Weights of a small transformer language model: 754M tokens.
Each number is 200 + 30 x the weight over its row's rms, rounded and kept within 0 to 999. Layers, rows and columns count from 0. The size before them is the row's rms in percent of the matrix's.

# layer 3 attention key, 640x640, rms 0.0371, rows 40-63, columns 560-639
121,248,196,154,248,201,252,243,157,192,233,167,260,222,169,223,200,184,160,210,146,164,211,198,257,248,199,200,182,160,197,205,139,238,248,201,209,273,186,185,182,219,171,214,178,222,226,218,188,222,197,185,213,224,196,195,211,211,217,185,213,184,190,142,185,244,170,187,206,215,166,214,261,224,248,183,235,221,166,201,202
118,191,208,247,193,157,217,192,188,226,207,215,193,217,250,212,188,205,194,170,197,207,238,224,226,196,217,194,188,221,201,194,186,173,193,187,134,294,196,235,210,234,213,195,226,227,223,171,245,288,215,163,220,166,231,219,211,216,163,204,201,183,170,176,144,203,216,178,150,206,210,213,220,250,133,205,144,230,221,159,116
109,170,214,177,172,173,212,197,196,214,225,200,176,258,222,226,187,209,200,213,208,206,247,215,200,227,180,187,196,235,231,223,134,211,176,241,184,218,183,203,166,242,219,190,175,178,191,261,167,235,193,170,168,268,170,174,225,190,133,180,201,259,192,164,211,218,132,203,217,199,186,204,166,172,182,210,235,200,202,241,163
111,210,202,134,238,236,211,203,143,209,167,252,171,130,197,176,154,233,143,212,198,214,223,220,191,205,209,236,232,156,213,182,192,163,214,218,256,217,167,193,169,205,244,153,199,200,182,205,253,201,260,147,169,203,181,170,221,249,207,216,141,251,197,192,165,216,231,170,126,227,269,206,235,209,197,171,260,228,214,189,196
116,239,202,240,200,245,200,145,178,180,124,169,151,192,188,217,198,196,231,206,151,213,260,268,192,195,199,248,238,236,219,195,182,202,156,208,170,236,236,199,173,158,232,223,139,203,196,159,180,200,224,176,193,186,230,195,174,169,198,178,207,199,209,252,236,177,234,187,187,228,185,181,210,207,138,203,218,213,206,294,227
110,157,201,140,189,157,201,219,174,229,135,213,177,140,199,218,143,206,201,261,207,211,217,142,185,217,145,184,187,200,204,193,163,200,161,193,152,181,198,240,235,186,207,259,167,142,201,196,207,216,231,243,211,242,182,204,221,191,232,103,194,204,237,232,253,185,199,238,174,167,216,230,265,192,185,144,169,196,188,154,261
113,172,203,196,184,167,171,203,186,202,163,190,246,155,222,196,191,170,194,168,214,229,197,233,144,214,194,220,231,197,167,161,202,160,166,211,229,238,148,187,250,213,216,145,249,200,221,164,217,241,161,213,217,204,205,169,204,250,204,175,179,182,232,262,204,249,200,222,209,173,228,220,234,143,200,254,210,215,196,213,216
114,189,204,231,208,230,218,197,201,176,224,240,197,232,227,108,202,231,223,153,186,187,176,226,183,192,178,180,225,234,230,175,228,215,205,233,181,195,188,214,139,206,186,169,230,224,222,248,124,243,220,235,159,189,188,239,184,185,180,219,193,215,222,169,232,198,245,186,210,215,175,203,206,220,185,212,230,203,239,207,132
116,208,234,211,143,202,250,217,187,200,195,231,187,188,181,196,211,222,140,155,188,209,201,201,191,194,222,213,233,204,217,179,217,205,220,165,162,202,166,211,212,172,200,239,219,186,207,163,194,151,219,158,239,236,192,167,215,182,164,162,176,166,216,170,174,177,232,218,212,186,240,222,247,205,176,176,194,225,197,187,182
114,199,206,176,142,209,176,228,210,199,186,222,255,188,185,187,213,176,212,161,147,212,177,168,201,214,218,231,177,197,251,201,198,211,200,276,235,223,196,214,224,260,150,216,258,266,231,185,166,172,192,201,202,223,198,207,185,136,139,132,202,216,165,271,221,232,168,231,207,141,215,199,200,214,191,258,232,171,209,202,206
117,189,197,248,247,204,233,221,193,197,180,236,229,179,159,243,230,207,198,170,186,179,172,200,220,194,171,206,162,179,191,163,192,158,183,159,192,175,172,176,217,220,211,247,204,218,159,192,172,197,162,241,204,194,141,136,195,164,172,216,248,206,242,248,202,189,212,157,202,194,242,191,232,137,194,165,194,171,200,195,165
111,174,206,241,180,175,181,219,190,165,204,219,234,207,246,171,215,251,162,188,213,236,194,222,207,189,185,159,231,233,166,171,187,206,174,187,204,216,178,180,190,174,193,236,270,208,206,184,240,227,217,145,233,215,183,242,220,180,195,215,239,205,282,144,230,156,209,248,252,209,177,207,222,188,202,182,180,269,222,195,261
112,209,191,159,159,257,197,130,197,217,199,208,269,217,188,222,160,128,146,183,181,190,173,208,221,145,221,272,197,159,198,148,230,245,162,232,246,224,229,193,173,237,169,264,215,234,169,224,160,244,250,201,153,235,136,194,161,167,183,183,199,153,227,187,200,234,198,217,198,161,249,216,211,206,195,183,229,245,202,198,139
122,181,237,173,234,200,222,171,186,191,191,185,191,210,200,214,192,215,202,242,200,263,200,181,170,157,200,198,103,194,134,182,206,178,187,232,159,231,203,218,197,236,203,169,222,208,221,209,178,217,159,218,173,222,233,262,224,165,246,178,233,214,202,220,224,187,249,242,194,199,186,197,227,164,207,213,154,221,191,208,172
110,183,224,133,182,222,220,179,181,185,207,166,189,189,172,209,242,291,199,207,211,143,225,231,172,232,216,244,229,175,229,220,194,188,161,200,232,186,170,179,226,157,204,179,227,255,239,188,183,226,176,208,219,184,182,243,253,211,211,168,234,167,247,264,256,214,195,227,233,195,222,193,229,188,172,143,229,146,263,267,157
115,198,183,218,242,231,118,189,209,213,217,183,209,182,170,159,199,258,188,173,170,286,181,229,247,217,148,269,182,188,229,198,198,240,113,238,201,202,239,206,192,198,177,190,208,222,227,201,177,220,173,204,198,235,209,221,189,166,221,154,226,216,207,166,185,239,184,250,181,262,208,205,187,171,228,162,239,182,241,181,223
113,192,252,246,196,218,166,211,256,163,233,190,198,170,216,239,234,226,228,174,198,244,179,201,163,220,157,186,217,117,203,197,204,248,122,160,189,193,220,181,239,171,250,231,184,170,220,194,183,250,211,200,187,146,219,191,214,177,192,202,225,208,174,190,137,207,232,186,210,190,208,228,186,272,200,178,198,223,220,183,195
115,170,252,195,224,201,205,136,195,175,234,152,184,159,210,231,208,193,199,202,174,250,132,223,202,187,202,187,238,218,185,196,157,141,173,196,253,246,246,207,220,194,193,230,202,220,212,200,196,192,241,216,267,174,183,209,178,219,208,230,184,231,183,160,214,193,201,170,205,204,140,192,176,257,222,161,170,224,225,186,205
111,192,248,178,183,264,156,178,176,209,199,198,202,231,161,200,191,254,228,188,233,178,243,186,230,160,213,258,232,209,199,171,191,216,212,206,199,103,152,159,256,219,185,205,251,202,185,219,177,215,236,212,230,182,195,202,176,166,253,162,215,234,199,195,209,203,218,243,131,199,188,161,206,159,219,198,180,201,183,240,252
116,228,239,260,230,179,205,146,191,189,176,217,210,210,272,173,229,139,192,218,197,245,268,207,196,205,233,182,216,224,116,199,145,186,234,162,211,148,173,179,129,202,181,211,182,179,233,179,165,240,162,166,235,163,208,176,224,219,192,211,234,205,159,222,200,234,206,157,240,232,173,171,195,230,229,191,184,136,166,169,193
111,192,209,156,148,196,221,239,182,226,228,201,177,244,223,179,238,221,234,200,219,230,219,183,246,264,231,122,183,241,165,177,218,218,178,224,214,170,223,192,233,193,177,189,216,221,194,240,204,222,172,191,204,238,204,129,228,228,226,227,213,186,155,216,179,203,195,198,196,230,172,247,161,181,201,244,197,203,210,210,218
114,171,260,182,189,217,183,186,193,189,185,171,241,211,190,188,213,236,169,178,280,199,183,194,187,177,212,184,173,189,108,152,237,164,276,182,203,195,166,209,189,188,217,186,169,223,243,222,203,149,152,199,203,178,204,249,213,253,173,195,200,207,198,128,207,199,203,210,222,186,251,191,217,142,221,194,172,209,167,145,178
120,231,250,206,234,191,187,84,221,172,154,234,202,158,238,183,179,239,217,201,179,192,226,208,224,164,237,204,252,207,207,185,157,238,231,208,208,166,230,232,173,176,127,187,167,175,197,202,178,204,217,173,251,244,247,248,221,213,194,190,152,184,257,203,184,174,212,178,187,203,222,163,242,185,241,189,271,171,206,265,187
114,211,159,214,196,172,142,149,209,205,223,183,177,216,205,196,159,254,204,279,226,214,169,191,200,227,140,144,193,174,180,231,245,154,194,136,211,236,223,211,164,191,187,194,246,216,181,164,181,252,188,229,201,172,189,185,215,193,244,128,214,202,225,219,206,191,193,206,167,196,201,206,156,190,229,175,233,150,156,203,160
# layer 3 attention query, 640x640, rms 0.0362, rows 41-63, columns 560-639
101,151,274,204,145,197,161,173,191,229,253,177,192,214,204,232,188,239,146,227,196,224,185,206,152,205,185,186,169,174,191,159,217,239,224,224,219,165,228,174,215,222,204,209,230,190,221,182,279,221,185,144,219,194,199,246,188,164,221,232,227,197,261,177,224,198,198,224,174,228,146,208,175,236,138,187,241,163,202,199,196
098,233,215,226,267,171,191,256,229,175,209,249,152,203,211,165,220,165,270,218,200,196,205,154,214,166,247,190,219,226,187,230,157,221,196,141,226,196,179,204,192,181,222,231,246,243,188,228,234,184,200,226,202,224,191,218,214,221,224,215,273,190,180,193,244,173,256,212,204,188,186,184,205,218,170,235,241,232,198,235,147
097,208,266,197,188,188,182,231,206,238,171,216,163,166,183,177,217,208,147,208,210,154,229,148,149,213,196,179,155,265,171,174,222,211,204,204,219,210,152,198,209,163,229,236,205,247,175,185,178,207,171,216,226,167,237,248,142,145,184,151,188,195,180,187,214,210,227,191,193,198,170,197,230,185,192,139,237,259,219,222,156
100,152,206,135,193,186,185,205,209,183,185,198,226,216,220,240,174,205,199,169,144,208,230,209,161,245,145,234,198,209,208,175,237,199,182,207,160,185,172,195,232,189,231,166,117,165,146,221,244,192,175,195,231,179,167,265,161,152,199,219,194,238,109,223,208,207,198,205,236,221,262,202,168,222,191,166,204,212,186,230,182
097,207,218,200,214,147,266,203,209,145,199,160,227,199,234,178,258,195,211,197,167,204,181,204,231,233,219,187,222,199,182,234,218,184,203,163,196,196,126,226,216,187,133,202,210,252,229,226,182,209,239,210,185,208,260,136,197,240,204,227,184,176,194,146,186,240,201,200,146,226,172,165,149,166,213,195,249,167,129,256,135
100,184,234,173,131,226,181,218,215,219,241,249,193,183,270,195,164,200,254,201,178,150,212,171,192,211,192,227,159,171,164,164,176,190,215,145,279,225,170,200,192,193,232,182,163,240,202,219,228,211,169,177,202,209,152,194,169,195,204,219,180,144,191,184,193,202,123,128,230,137,179,188,172,185,207,190,180,230,226,200,179
103,194,247,221,237,120,196,144,105,204,232,227,183,191,181,233,208,197,184,181,239,221,207,209,211,221,220,220,265,180,177,200,217,187,211,266,196,234,155,164,153,179,179,251,230,162,202,161,194,215,173,245,225,212,155,207,185,214,195,193,219,220,180,213,261,170,210,200,196,188,230,214,237,196,212,221,188,200,219,197,205
106,218,167,139,246,187,239,208,268,182,158,217,188,225,221,182,185,191,217,221,208,226,198,204,216,178,197,206,198,182,219,182,223,213,184,199,183,173,247,196,194,186,234,233,147,200,188,178,199,187,222,217,194,241,219,198,230,190,210,246,174,179,253,193,202,222,212,159,204,183,208,222,199,222,233,218,256,259,241,206,228
106,240,172,215,253,225,183,176,197,211,217,181,207,255,168,193,196,232,177,132,181,211,192,185,221,197,167,179,157,204,174,220,165,205,164,192,240,251,134,201,224,213,132,231,186,192,191,202,182,223,228,163,186,218,230,177,187,197,194,228,181,165,237,222,263,234,184,183,196,207,180,199,231,163,199,184,195,223,253,153,229
102,183,173,213,226,216,206,201,165,179,226,226,183,165,174,153,204,185,266,192,203,176,208,174,230,189,258,217,191,156,248,185,172,208,198,241,192,198,179,200,227,179,221,267,167,178,212,186,203,188,203,216,242,196,221,185,218,193,180,216,160,152,206,261,210,175,193,147,196,214,184,232,227,237,244,208,255,141,166,194,192
102,238,178,195,231,156,214,246,173,222,155,181,146,171,183,222,202,239,228,197,202,192,228,224,207,181,236,181,228,233,229,183,209,245,183,185,223,180,210,193,227,240,241,224,205,184,138,233,195,224,162,192,179,190,176,172,217,196,183,185,220,138,198,235,140,247,188,206,204,226,204,211,166,178,252,202,146,228,153,199,256
099,161,153,234,158,197,183,227,220,213,150,229,175,181,197,161,259,235,224,205,163,213,240,180,203,203,233,194,204,125,156,220,226,183,239,192,215,235,229,208,193,187,175,226,199,177,230,242,232,192,229,138,251,193,180,268,207,222,197,221,152,204,207,195,238,179,234,205,183,190,174,205,252,182,177,188,218,253,214,151,244
109,187,150,168,229,218,202,193,260,220,275,148,193,246,188,165,147,165,127,187,224,190,175,159,202,226,172,177,202,251,217,204,203,214,175,201,191,236,205,239,158,179,228,196,239,226,176,129,161,197,204,225,148,157,214,161,227,196,211,127,167,237,188,167,212,214,213,264,155,193,154,205,172,182,182,190,213,230,187,173,252
104,192,158,227,240,162,223,251,211,168,159,213,214,213,142,204,196,191,233,203,234,219,201,207,214,173,175,214,207,207,214,166,167,239,261,194,208,183,211,211,198,231,212,233,146,197,221,196,227,256,231,252,212,190,245,216,193,207,253,156,190,199,211,166,204,179,187,229,149,236,236,225,191,211,234,238,163,173,165,238,162
106,185,208,168,121,157,157,216,198,197,184,227,171,246,176,146,191,211,229,161,225,217,174,206,189,200,215,210,194,182,187,164,171,272,212,138,195,195,207,208,208,201,231,226,276,256,259,216,231,154,217,144,180,201,197,182,152,197,185,219,153,222,210,202,239,199,252,161,232,227,183,149,171,202,216,202,247,217,195,183,179
102,191,215,216,212,205,177,226,175,207,211,211,164,161,202,221,193,203,189,210,193,229,246,174,196,177,193,193,143,214,202,181,178,203,176,199,199,258,206,181,166,160,253,196,185,212,211,190,224,177,160,166,212,167,230,204,221,178,226,206,191,199,220,222,182,176,202,243,220,224,203,200,186,241,239,200,149,188,214,213,235
100,178,213,248,214,178,196,206,187,192,226,179,194,235,172,221,199,264,206,187,229,206,140,230,192,133,179,188,178,175,239,205,197,223,208,222,224,206,201,174,202,187,178,206,180,217,199,189,184,183,135,185,177,157,261,132,207,228,162,190,182,175,217,175,180,206,179,190,203,233,227,186,149,229,231,241,231,203,158,246,170
101,223,200,253,189,235,311,219,189,136,170,196,226,199,192,189,240,183,198,188,213,235,190,207,255,233,227,252,210,211,217,239,186,260,220,174,200,255,176,213,205,199,176,204,219,234,152,185,221,172,207,201,153,157,217,201,153,256,200,210,202,194,203,203,189,222,219,183,196,228,219,171,225,173,169,190,179,214,209,157,136
101,181,235,176,169,240,177,203,230,171,204,228,194,168,205,194,178,165,225,195,238,158,247,221,254,256,228,242,255,186,263,177,194,162,210,239,212,181,165,190,251,203,203,180,188,207,147,171,202,250,206,195,206,211,228,205,217,208,184,212,191,169,217,219,180,177,179,252,175,222,151,208,224,222,209,263,205,223,220,203,230
099,254,204,202,190,202,198,210,190,194,216,181,177,179,262,201,214,176,209,216,198,181,164,214,260,139,168,201,273,181,229,194,212,158,238,183,171,188,211,218,189,169,193,202,193,175,216,171,214,214,178,250,194,263,198,141,144,161,213,219,204,210,150,266,168,201,192,157,203,184,182,178,153,164,202,212,168,232,190,219,236
104,172,210,200,183,188,189,173,200,179,214,248,216,198,170,203,222,241,284,215,163,199,191,204,219,190,159,162,174,214,223,199,178,215,212,275,211,119,193,234,141,144,197,225,225,174,152,183,164,213,216,215,190,189,243,149,240,231,175,190,223,165,214,159,181,199,213,197,231,143,196,185,212,135,205,222,161,147,209,180,205
111,172,190,212,196,222,128,192,217,239,204,146,140,219,201,233,237,210,164,195,230,194,196,197,202,157,215,175,159,248,193,203,233,214,164,177,237,158,195,174,203,223,208,210,197,156,210,210,233,179,204,245,180,175,184,186,176,202,187,175,171,208,240,139,191,193,191,206,173,193,216,172,219,251,219,184,183,221,221,163,166
099,199,216,162,244,171,183,233,291,203,178,194,168,199,159,152,172,168,213,211,194,188,176,210,186,185,261,148,156,212,180,145,150,218,185,192,210,178,184,162,210,215,210,183,261,195,198,270,203,219,192,175,163,214,168,171,244,252,194,236,212,246,230,180,167,211,203,205,288,125,184,206,207,166,224,155,213,171,187,215,171
# layer 3 attention value, 640x640, rms 0.0311, rows 0-20, columns 560-639
108,197,231,256,220,200,177,230,243,177,227,158,201,248,151,175,202,145,215,161,196,183,221,192,218,243,220,215,174,251,202,204,246,239,242,177,240,271,174,222,165,220,131,201,168,287,173,200,254,245,204,216,195,228,244,182,181,182,191,153,220,214,146,147,185,199,161,201,224,174,198,277,206,151,197,242,194,194,152,187,186
106,242,258,210,240,193,193,178,188,143,219,152,195,204,199,202,129,173,211,202,187,203,180,147,207,205,190,188,211,247,172,209,224,228,170,231,242,171,191,177,170,226,171,216,194,190,231,189,223,230,189,248,214,190,212,171,202,196,239,188,246,163,247,218,206,151,201,177,265,176,219,217,164,208,181,154,212,242,217,203,176
105,273,247,175,205,233,177,189,217,172,192,203,198,188,241,178,154,223,232,219,176,227,223,195,169,231,183,161,211,237,216,214,215,191,213,241,184,187,216,205,173,178,210,240,178,169,241,188,259,211,192,196,216,195,200,187,267,217,220,195,176,191,220,207,197,199,253,177,218,205,186,206,206,182,196,204,202,172,223,203,181
111,210,200,136,180,193,241,206,194,197,211,141,213,178,193,185,187,238,206,254,243,177,153,216,214,152,239,159,202,208,196,185,177,199,187,154,203,226,207,205,230,246,193,174,216,190,163,268,207,178,178,257,208,206,112,215,217,231,187,190,185,210,200,208,202,188,190,236,211,232,194,233,201,186,288,141,188,219,147,248,150
106,180,195,197,194,201,224,159,229,177,210,159,199,256,192,210,200,253,168,206,185,218,209,189,229,189,179,174,205,192,228,215,233,240,212,148,231,164,185,175,155,180,183,170,227,163,226,192,267,250,219,163,185,214,173,230,168,223,203,154,187,215,158,184,213,174,189,255,201,169,174,214,209,119,239,230,185,190,162,185,178
101,197,174,124,199,186,182,198,223,224,160,198,177,230,231,168,195,229,228,201,202,247,237,243,193,210,198,255,231,138,154,236,176,166,195,226,150,231,196,178,259,170,232,206,175,214,200,185,189,193,231,141,194,153,244,161,169,205,218,219,228,141,160,213,196,184,182,195,182,201,258,132,199,206,171,160,163,183,231,210,261
101,233,204,234,222,160,186,181,208,219,151,197,243,138,229,172,198,206,156,208,247,192,185,219,236,207,167,198,208,178,176,137,216,231,178,201,253,247,229,170,238,182,236,122,179,206,221,259,216,219,149,213,192,228,166,208,207,221,236,210,155,225,158,196,173,176,198,198,206,176,203,235,178,198,114,178,264,198,206,223,195
103,237,206,213,199,161,190,129,217,197,216,237,197,205,194,223,218,186,160,190,159,161,207,195,195,222,230,171,183,193,220,125,230,231,217,223,194,177,151,232,146,248,228,196,168,234,183,195,201,211,215,153,200,213,195,237,174,181,196,217,238,167,155,232,175,215,169,155,218,195,180,226,206,205,213,235,152,164,159,245,229
109,298,183,178,285,174,194,233,202,194,148,200,161,148,151,173,141,176,214,195,173,207,200,224,203,195,189,139,216,218,198,186,170,224,207,216,244,223,147,200,174,255,203,183,167,200,189,210,205,235,179,221,205,201,197,170,169,222,155,224,170,220,175,179,216,179,195,216,123,135,217,197,215,176,194,188,212,246,197,183,193
104,211,169,214,202,232,169,187,171,161,174,238,157,141,226,240,218,214,169,209,195,171,231,174,168,140,167,219,216,170,163,257,144,204,227,190,180,188,233,222,220,137,236,217,213,243,158,225,193,216,178,179,170,186,162,200,194,184,208,184,176,252,209,185,205,181,183,200,182,157,220,176,245,218,202,166,213,197,195,263,177
106,236,178,178,263,170,196,167,171,210,209,213,224,221,176,182,202,212,204,207,186,207,188,238,124,191,198,197,172,136,215,216,236,208,185,149,234,197,180,170,234,252,165,200,173,199,229,177,231,166,230,263,161,195,168,187,152,195,165,190,189,226,153,198,175,203,147,195,200,264,230,220,198,203,183,210,154,199,170,173,226
106,251,229,204,147,185,198,190,202,176,155,218,213,200,174,164,232,221,188,191,182,200,198,230,182,242,217,164,184,228,185,192,247,191,212,221,212,143,169,219,227,117,189,185,224,239,187,218,181,183,192,237,274,212,183,194,174,194,223,215,192,184,156,215,178,240,189,197,223,205,212,230,181,261,266,223,184,208,125,302,156
103,223,178,194,216,147,202,193,189,161,186,218,210,202,225,210,221,223,210,227,151,196,166,190,199,117,201,199,150,229,159,184,178,228,242,227,220,179,210,210,156,157,193,205,206,220,156,175,126,187,150,199,136,220,125,217,191,201,150,212,212,194,205,192,210,172,200,167,215,206,229,228,157,183,189,256,183,164,175,211,159
105,179,207,269,252,212,227,174,198,167,154,190,210,156,199,228,164,183,169,249,173,205,143,200,118,181,261,225,219,102,203,269,192,218,221,206,194,175,211,189,196,192,179,155,200,161,175,241,200,179,215,199,136,225,211,217,203,163,201,174,174,191,216,188,217,190,205,245,220,238,200,208,209,204,196,153,178,164,215,159,156
104,245,259,211,187,213,214,198,236,176,171,209,245,242,193,209,173,172,197,178,205,211,171,182,148,208,140,217,171,203,209,145,201,221,197,226,139,200,143,230,262,189,213,208,199,183,181,168,127,178,191,201,223,204,218,190,230,241,187,213,205,256,184,167,148,179,240,196,209,168,219,191,200,259,186,160,164,235,253,219,191
096,204,190,205,200,161,193,191,210,171,132,160,190,196,209,181,142,197,212,200,221,207,184,163,200,107,245,191,206,168,238,181,226,230,194,160,194,256,184,199,246,197,199,238,175,217,221,212,69,180,185,249,159,230,203,185,242,152,187,231,195,154,176,150,215,240,175,211,264,227,187,191,202,171,214,162,228,184,164,192,229
104,179,252,189,163,169,194,177,155,145,174,189,192,154,179,192,200,190,173,194,224,198,214,208,178,153,222,195,146,176,157,210,215,266,193,233,167,203,203,198,234,183,194,180,192,190,162,197,151,228,171,170,260,208,196,228,195,210,223,157,174,193,182,224,181,214,161,190,242,228,188,233,178,257,184,240,230,229,230,194,159
106,218,226,202,220,161,286,218,214,217,136,197,213,202,221,218,170,160,233,191,86,175,180,162,227,264,214,231,165,184,219,224,174,233,213,217,168,211,229,184,216,205,170,184,159,206,239,218,187,158,184,173,210,204,213,174,237,212,194,186,168,173,200,219,152,183,214,263,196,205,258,215,167,190,186,191,177,220,198,162,168
108,180,157,168,213,221,168,222,219,193,234,171,267,216,140,225,171,158,213,211,285,198,200,145,204,204,252,196,173,235,195,273,252,195,188,179,185,164,237,172,203,171,173,224,174,226,214,223,211,215,191,226,251,220,161,266,200,201,201,248,193,153,203,212,142,205,164,173,202,180,172,219,141,218,161,202,201,199,143,222,199
100,165,202,220,185,168,166,202,175,166,187,180,171,197,226,222,235,182,158,190,234,155,227,172,191,186,164,187,227,203,253,234,219,241,227,209,234,229,211,187,270,192,182,223,171,170,158,275,207,144,183,219,230,209,172,203,243,191,266,164,230,187,207,221,216,180,195,196,200,194,213,188,184,200,217,149,175,165,203,153,188
110,235,198,222,208,240,203,205,206,174,198,188,220,165,239,248,196,232,215,169,149,215,186,175,227,208,193,253,212,186,160,187,190,260,190,117,205,186,187,223,216,132,192,208,182,188,125,218,179,225,174,251,245,184,217,198,230,219,130,215,194,205,234,198,143,188,205,187,215,190,181,180,165,195,187,157,229,223,163,239,206
# layer 3 attention output (transposed), 640x640, rms 0.0599, rows 0-19, columns 560-639
101,234,202,141,245,222,200,189,205,242,175,208,214,202,225,161,215,146,211,180,197,220,175,198,188,157,217,239,203,192,206,179,167,165,215,202,190,227,198,205,173,199,201,171,263,190,193,223,186,229,173,168,193,233,132,190,140,204,191,236,182,182,206,205,247,225,170,209,230,207,200,152,216,190,211,189,185,172,227,205,220
102,234,233,204,265,165,155,193,184,208,201,186,184,215,231,204,226,241,177,268,225,162,213,209,216,160,185,200,222,190,225,235,186,175,221,224,181,206,194,245,200,181,227,213,219,174,214,271,224,181,186,175,190,221,204,200,251,187,181,226,234,208,261,168,171,211,206,219,206,230,156,185,194,163,244,192,218,199,190,212,258
103,166,238,183,255,171,233,161,200,245,195,211,154,191,215,194,156,217,198,216,174,204,233,233,214,211,196,195,215,212,189,234,213,202,240,173,196,190,167,206,264,247,160,182,222,176,201,212,167,236,229,165,202,202,196,226,220,229,208,231,211,173,188,194,192,188,187,202,132,204,159,206,199,184,131,200,253,244,225,270,259
108,189,210,198,230,202,151,206,219,144,149,207,216,166,220,230,196,198,191,179,224,193,176,207,206,194,178,209,159,192,134,226,241,234,243,229,177,177,227,198,163,147,183,237,159,153,227,185,200,227,236,186,194,195,232,155,226,182,193,168,190,201,200,149,147,165,202,194,283,208,163,179,179,237,219,185,190,128,250,173,173
104,210,212,206,185,172,263,221,222,161,225,251,187,221,160,226,203,166,215,198,219,166,226,171,162,217,192,240,222,180,208,228,198,157,197,212,198,160,222,190,233,177,178,201,179,223,221,200,137,232,172,223,152,229,213,162,202,181,152,267,188,205,205,160,213,196,204,177,230,241,190,196,199,193,182,220,274,213,219,279,208
101,280,167,192,180,204,186,224,129,215,200,197,171,202,202,237,201,228,189,184,236,242,207,197,238,246,210,204,183,228,216,195,234,163,179,242,215,192,226,179,149,214,227,226,228,217,195,188,240,163,215,142,266,258,171,231,213,172,214,172,187,217,241,187,241,195,213,207,195,174,198,235,165,186,206,156,228,287,199,191,180
098,136,157,194,213,216,200,241,169,203,190,205,217,207,217,155,185,155,224,159,223,194,181,173,172,151,200,213,165,235,191,212,202,179,185,203,167,198,197,164,124,227,153,214,183,239,210,196,180,177,234,214,223,209,144,188,189,173,158,212,215,135,167,197,178,144,217,208,193,204,198,226,193,252,170,253,223,226,156,187,238
100,179,201,159,161,238,182,193,183,243,219,193,259,223,202,224,165,171,154,248,222,183,117,193,217,178,186,244,258,202,209,174,224,187,239,252,239,202,167,246,218,204,206,167,206,191,239,251,151,170,187,191,146,233,201,158,208,189,174,206,222,247,242,177,174,153,208,216,190,172,176,221,134,222,208,195,197,186,195,197,199
106,150,181,215,138,169,265,227,228,194,216,172,208,175,230,173,213,146,224,154,231,205,163,228,233,200,183,201,216,174,201,190,229,214,168,191,202,220,217,205,234,144,215,231,249,218,191,198,124,159,171,212,198,172,213,205,229,176,184,240,194,176,220,178,257,182,158,153,211,197,222,240,206,268,199,225,181,169,204,188,215
104,209,214,203,205,164,231,222,136,197,197,196,207,178,156,200,201,223,186,208,188,214,205,223,215,147,197,233,177,223,209,209,171,182,188,233,232,193,187,237,214,182,256,172,162,201,194,193,240,216,172,205,183,186,198,226,181,227,210,224,161,219,234,213,162,231,212,194,224,221,179,220,188,223,199,204,181,246,150,156,203
104,187,200,209,202,206,185,223,226,219,210,198,180,141,126,182,203,186,228,203,185,213,198,206,230,242,264,188,180,193,224,197,167,211,221,191,258,185,186,243,261,178,240,211,244,189,200,188,208,218,208,172,152,138,234,241,207,164,245,171,173,216,146,231,159,181,177,230,257,147,225,268,199,229,153,233,264,217,172,254,197
098,198,231,181,243,182,197,227,186,228,146,193,217,203,262,227,168,157,228,243,187,201,202,154,199,190,222,203,132,183,207,187,193,202,171,186,143,246,201,159,213,226,130,149,227,191,228,121,224,239,228,201,165,224,241,233,186,229,219,186,194,246,202,200,216,171,274,220,209,196,202,181,169,212,211,189,199,191,178,176,237
100,245,235,163,149,237,208,194,146,184,190,184,245,240,159,195,188,211,163,196,158,197,211,190,234,180,196,220,195,201,154,175,201,161,159,175,150,237,194,220,196,196,209,225,205,243,221,239,190,209,235,179,193,200,241,223,195,126,236,229,260,191,194,183,198,228,197,182,239,141,257,174,178,188,232,210,191,218,142,156,201
103,207,243,194,132,214,174,186,205,199,220,214,179,220,193,201,196,172,204,211,203,208,181,194,213,216,164,170,186,170,206,190,187,236,173,124,164,229,183,207,213,202,223,186,209,185,212,150,204,196,199,191,215,154,255,190,210,205,211,213,179,182,187,225,187,202,181,152,194,207,231,160,179,210,219,185,214,220,178,226,225
100,204,190,180,196,173,163,183,156,208,182,215,199,195,203,221,186,224,171,185,200,196,234,182,170,247,243,176,230,220,234,194,267,213,191,220,172,245,165,143,224,179,197,226,177,260,242,223,194,245,176,214,188,201,241,229,201,213,227,149,170,231,226,190,278,187,217,157,200,189,190,198,226,179,215,138,182,208,219,171,246
096,228,221,189,236,226,240,206,256,252,205,193,155,237,206,220,203,208,202,177,217,192,233,233,188,206,202,213,152,175,224,158,148,239,237,179,143,185,221,210,218,179,166,166,141,188,160,179,232,237,202,219,172,242,208,216,161,209,175,205,198,207,171,182,148,194,190,229,99,128,211,238,207,209,207,139,212,246,228,204,224
103,206,218,178,205,268,129,196,229,232,195,236,232,216,218,176,185,156,207,180,186,214,203,215,141,209,210,236,227,211,230,130,207,191,206,149,207,181,139,242,210,174,201,181,217,238,203,164,181,142,206,239,208,193,193,224,200,198,219,236,213,197,224,175,195,222,210,193,188,189,208,251,176,188,202,207,242,217,194,235,255
103,216,178,184,150,214,205,189,161,191,244,169,217,175,179,208,213,204,212,201,253,221,216,172,148,209,212,197,196,193,287,197,255,211,235,229,163,162,181,206,175,160,189,202,198,195,257,226,225,204,153,212,182,209,199,250,148,208,177,240,182,163,250,136,204,202,190,165,202,199,173,220,216,141,169,176,188,201,260,257,217
102,221,272,201,238,178,254,188,215,204,156,271,226,179,216,181,166,230,190,219,112,217,232,162,221,217,194,192,206,134,170,235,150,172,241,185,136,227,162,210,228,197,148,230,170,168,231,148,161,132,169,185,215,220,160,204,187,177,220,237,165,149,229,217,218,162,198,198,201,182,206,182,235,182,229,199,209,217,209,241,191
099,198,188,150,213,195,222,198,231,204,251,205,187,270,189,167,201,183,188,295,197,151,158,213,166,199,251,171,183,191,158,197,222,179,190,218,208,225,189,181,129,192,192,203,216,184,240,141,236,208,193,169,181,177,209,238,215,245,131,213,254,159,207,180,159,194,173,232,226,225,191,175,143,169,231,248,212,212,263,204,180